Part of a small language model's weights.
Size: 2 heads of 64 (1 for keys and values), vocabulary 3271.
Each number is 500 + 50 x the weight over its row's rms, rounded and kept within 0 to 999. Layers, rows and columns count from 0. Numbers have three digits each. The size before them is the row's rms in percent of the matrix's.

# layer 5 attention query, 128x128, rms 0.113, rows 51-127, columns 0-63
117:486496462478605482564532526614467503528542510498525563529448442515492576539501509599557570389480460528494504504497519474403538453380548572493554461530469532495483595460527519513498474473494430
112:472455478540523493493523547492496505560542554466507549538471436543556574505478512515625536451444485554425523480504483526391509502416537645467582400533511621483443515483487477411468524506493574
127:508481524473457524515467460517570526485414509412400460444620525558503520465500537491506490537553411505479430553552495575455452449562482447504521490513604482482424413532461542439469547570443548
107:494500551452539466558532459497477527522526484435470561573466576565474477487491427608461556409532536460449524533446569448525481535533465484438572563434460483587557555591566502451547449454485485
138:468502483530569526553613524537491497549508517558426561411442555600490510445551508498496529424499500567485429489449545542488515512448461557480518424502465542503507544545524418498517441436522629
106:493492597456591457485583488510494479518543506438531535658446428425442540564473447514477514428522540433430548506510437455443532557461560503467563479506490496523566541549555574446547535509531387
087:553515462465509565465504451578565484478492419493523426470535542503475428499500500432472479571551499449579441453554436600574585476540533495605503514452523379493495459498462564529507550534495463
111:483483511482394554493414525419583490523577505496458434496446552532482546537481464462434416518532515417504440526514573463526546540570507440495519514511594499480547395453546480513434495461461468
103:510545451529354504433417485450471501496471551487475510599655475387517480472538519446483450557476462468614566488508519483536500490555534426487446483505548439478473460459506471552492577513453530
121:540531547543492460466474448481542437509537511514533437570478533476445412532518544464433508539534656451582589487504492427567523469585478464492548557428542465500523452474505472496527442526600423
092:497542492518611481502670519537457484461545467511436502445461496467458522416477502488565551554486547526491513489591494606428517412440580546553488469457560506457529456491465491455329594503550507
141:544461560502478485489546474530500450485549512499506492607435509484521498551491445460484429561556579437511566513524421459492542516502427446463501523473573485513602429418515475456486540512598415
099:497487537560465555466450463408546508546472528463500416558507424443542477473488482483471394584506479522583455474554553552433546536522688520568476516516482452515438494450489486367509464527470452
082:567443508591413581524580431543527444445536466494498487511491508370571503486469501472455516562512500452560527431433453458587474515511426444497518500467460444512474596475532512477549539536584479
072:521457468492561448565379457488449485450506453450453431491496504512491485652496512540483592595505548473477497503526585495528529417493520451586528459460420486514494431586474564456428517544510483
091:545475522490543496532544374582529493458508456569487496577476522415517555527492485474484478498482564483542448406537463443545454533519453497468513478363475528505528549552418490523536525519450510
070:524521532561539511483491557511501475469453469511427501436451555474444464572457526468498626613513591495419473510495523530501550434506492466608491434504501504584490368622453476498366516498511501
073:455563508452487473531435420540519419501472523442423458501443539499425545580555516529490523524539529521491434434497496543568550439487422473511579471469560497496533517591430463467474505585421558
088:545542548437522416508482464528455522499486492492528578483497379485632516542503447490534527520477405558550492569484658470574470467463537514431509492489448546464545502462536514548482483549574500
097:438517478491478513432583589515605521493483522488504541457553527471555492428573538505530386440522427572468544514452431507460481526538418523529495551509556472474602537486554403593558478427414513
082:594499583456528539575564572495550445501477400575512535475536460392541471467478574477489464545451437530470455474553551465541575485500465531440526568477555451500487531438524451574449551601579597
083:503450557506488501488516448463476562487463559434515478502372529495541481401487533432481426449535441526486520521434495562390477531504578539557485609460457508443479537587466490524566458451577458
112:484609516510420457576528486501466567558520477509404498469472504484455428476464506437503477394471483492472529585532468511544544541468510523514544502505507481557529370522511461511535492476480496
095:504531499482494531528505502510609509503463523471501451409568464567579530480567538468495502574555479503581480457498595468446466534529420501478494398402573494481511508501481450513479486491414597
088:538536534436438461489489498458503531533592517535464472483467464544560494429600502530582444411427438550504491524502557513393527548552508585521493533482456513474465629430534466470562433455536454
096:485488468503475425487509542543513564488476515443469538443541486510443539438636560463537532491496510491517433565524560502459467482491531496505466511512510574449521567483506525531448469433466578
091:482396459564410581518495424626401462502557529535388433534500538489539471482511507478535530512571521477586544461428442530516570590503469458527521465445410513567471506525417488472485568561540496
110:517574563467497555580513502456538395514450515485450473404484431499577476474512511482487438528538446484531524443459519477539552510482461518414642441481543450536464614578505500497509480557480593
108:474558494564467395518431532534447567518447484532468530500433546533518468502413524589629528527428522513446560581530521499501465546524564505552470454525413525456514446479576462552482475404498461
130:491435519532458528519515429584444406432531490479442505436483452533567511493488549435498506512599504535538582422409382500464568421531482393541545476477406510571466556564469563463501516542371509
089:496498464452535424498583522515585447509424580541500582423467427507474551413547492486537430474470440576555448531533493395418485512485426497489451571459529471503532576526557444453530498524567542
094:458559451493549414463470529459492533523464531470549493484544542497454493510438428518463445514428447575493515560465491498569452534529515488513463483537526510504506434435516570461568430402524461
100:564532597504439597444543531544487519460504546427515508544480499508501582501448525495464576492521508353486472502462502553455562527440469561550479494540527492557458529608535494521510524486549545
089:563496536497420477588513546505460515523476417515446542568506483412492468505481541403491512424503457461519553572534637484436566463479495554546406539505449496581542517495511573531421521484478532
090:544460414510639546491505512532497529467418514554485463461449510495438511507512493442465506521489517512485438534453468617461467524454581462511575470525500568425439537558478588588574478531444525
088:556526516593425522452600556552542477510532528465476484420508443367644525447428557446485438498494415463491523532485596446555524520521419488494444440562574451518495443505478429578485597415572469
137:487589477492540402493437519525465574589508496494540544511433484530526451574396470560516514506394489469427529582518464506580498491501653473501519515556422568437556438476523552520546494464501568
095:467565535389510391519469480469423522558557529522459524485508539520495464389446431508536518509446520499430512526475483499565587462543580448533499559518401530592525509560522580461534514566520530
092:467505503522400548462599531476575443464441471473505553441570536492568507467576552405495385456543432497548472457521586441406598496475365530457551494483511437560506548458565532481501506487523483
084:493429452495584453565377441538423532506421497515504529506455500569477547557490452472546608528497506513461467506422484458527497470547660449454568532479432616384496604528446543528524475515524561
108:471499525393506472437472490466548470459470531388559491479550473547530576544494473424427464557493540441489478490506539558506529437522399478496565612448481453518564504483508587432484561495491421
101:475481457565546376525490491497378501520419541519512553482499498386468493493439467529549427524464438540507568574491474471515487401549541451572508559513461549483539512431590563498460527480553454
088:479443469491502425485505439491412477492527529491561428507600514464515494483531418495513461541507439651573493534493514434493472528550350510484517526414449476507514535471443447461554481514549419
086:527487555583436605470652548529525476511496470591608494610533511404524450519464529559550433437507412467530582522546428547552506488440429482545468516531559515493528548406491404471459552474471463
092:554406523468505610418540470503569432516455476549465455564522456435576523511584504482479549439498466544585464470522518500411407576494432662373492501494562438467474504511476372557531536543425544
150:432542524446491395476490572493462598552441555485503611489510495558451561450532496546517507403477442532473486563506517502474472535518496518463466515526514604454503486483565468579449508412447486
096:573452479578504528580544439498512442423518473518513440519447521465607468569431462526451524627470515466571524461454506498516477469478494460581527514450520424514513508538470515494478506517500542
085:467486456422478445453530544544534535524513603476506511470481455462615573401528488512470426422491471542557541550453523498438515526486483519445468499528534503441533569431484428558556433529434523
106:590474420588446536530452465543498405453572453496514431504530546421584472553465491483434482554520588461517482519459461513560567450511508484557498433503486449568475516537422579431492573582583441
097:513520511592474575513430397521487411492558526503504489447488533533547479531414447486466486618543520467517549451475386497543554471527473462548517428447488445585492489512407525436495528549496581
101:524476457577510532494476468555439417450521462472498456471488541407512531586444573455467535611529531447505482476524487482532566467472487422594584481553421450499459474505463555419456559479525464
073:463492515463405532533577479518474455561496517490449494480575466555528479546585461455511461472495438484511497544489502487572479565475493523459604519507478449446620430509498409433595424403545545
065:600498445475520455395488476435414472486505404439491528538580492468462500606509425480518517446452535394452428518588409520552505469433490505527529491504429524588463531543487548488490618508617377
086:510633467490419476467462563599608492478466497537485532478568545598537541511518584502440489507479538485498509466525467404520560539515460495476522498412534476479474568478518488496567521463535501
089:523516554491378481395633499456494562523479506529521558556517550524467514565454523591507451463435558464420497549615441505530477534458466497537479541574490474521516451529540453477569531416523418
107:468472525559518409464489556613385516487474428452450539492528522378560545506451511483543536545511513505461560532480438475508519424538550529514513508508453570515501539464533553610408490500467472
093:431505495433468444500521549496434584538456459423528535497544507502407525513506478539511489481405493470452523591469534442557444481510559539556440502552526563376487478504551547520504361497432535
097:468543452452536448399516545427603584560387489486555539571545492553436528582498456564477500458403558524434465542550543520471479459494500529495456524530570502434557462480543528508523465492427528
093:433561462427483446496541576431488556535409517497532496518563453494486517487511531439555494406474419510446495615510457456526524544461495538478396506547519526487450488401479503534498425494513532
076:413502495524545487470527464478480598475562545525465454547424467429447559404565446456543494503562426487549484534433444500414446555525478512529430489506562538504530464574411437502427523523458528
081:490569578508430485426522543515492517512488554489470585467498499473553534537535495564476437438446423533486565520510521558489507536499407508478480526507501480436565528452599424546537522441538459
089:438524493422658424527434494494503570523500563488472567525439447605478580528543490494555586465470501529443483532507516425451429524538609526412476540477433548470504515537497485488548416475509522
085:555505495535409549468517406498452432416551505487499450464489483449522507511499499528550490517546500513552520449455453557453513404435390514506473517480523478531479588499549496498506530603574509
111:584538423498433523474525509569602410429595566528543452419556497489595489439509497499473433512565484480513526422502455521512561445443413432569469472460577451584449593530484525481569567541481528
102:567437541426507583491562457460587428459495496489552443534506381582581534505486515507473460453531470475575474464450555510522499543385497546367537500523547499479465554533416527461516481596510541
084:490575400444457499460477588486504503529477558497519502546495438469557484561476402586491444523454494447461529557497499539580514570474533507458514506568481476536464490469416518421566513524465502
096:485639422518564437503420479453465539585457506463537550490470480517382483563511437476502531533409507498442503573449384473550474545486604478478503551576475521489504455551478526445523489524599549
097:445510465465468526542456561427487557459528451543522563512500490531460494475454473477522510462464569447451437556470549463610507449410611488464570453532577572489577452436552594481499538554573474
124:465595459461491514518489499548512523435576594459471461501434472572483439535407523533447490485498521409510507509511510504545631552474516482526499397476520530435544420584448516450582484486534505
087:511471484475564475474485537477548436523534527567479438497501424548503503420525428459489507427568569475537524479524560492484461467491640482506567509516515536595492588483447602443520487514514436
097:566441544565452486568418514526395467474465526570459583563483584544451483431466515590544611479476513431575531511463558434461527502470527546555437500497478532550547577570510453486467554490550482
095:446503582566600459427443491395527518556410508571447500527404432504519555436469422401486458498495485506521459525516557499486436574460521477541456503468517475597560501456501568525512529437669506
142:539411502513478543414575514472601456538529506547542442505582470420479523459614507477466468457558476591576461454604513521468469524461351598513431523488578407514481497408504423511450489480512474
084:485405530522495564507513570531513528462421487625463566600419515417595510435539469542537527533487478461486504482523517522417518460450544538587407540513466542520483563413529528532469487604467508
108:536437557534564460577516501529396479497526500574480572566447454440436537541456472584534519481447461464565552562519501466460431531493606521467451585518441531465515486491549474500508487497499441
105:523440530531440524520472482500583440434523521486404498482549491505556503451554581425450484453591489477567501467500489499352595443481478530455482517401530472520481599498470574484508504554464446
101:467462495496515510443558538383441465469417575535499515559457482472417505466549490472529506527503497535537533444494498536450463497480377424509479588536527459591512491404511454408461602584567465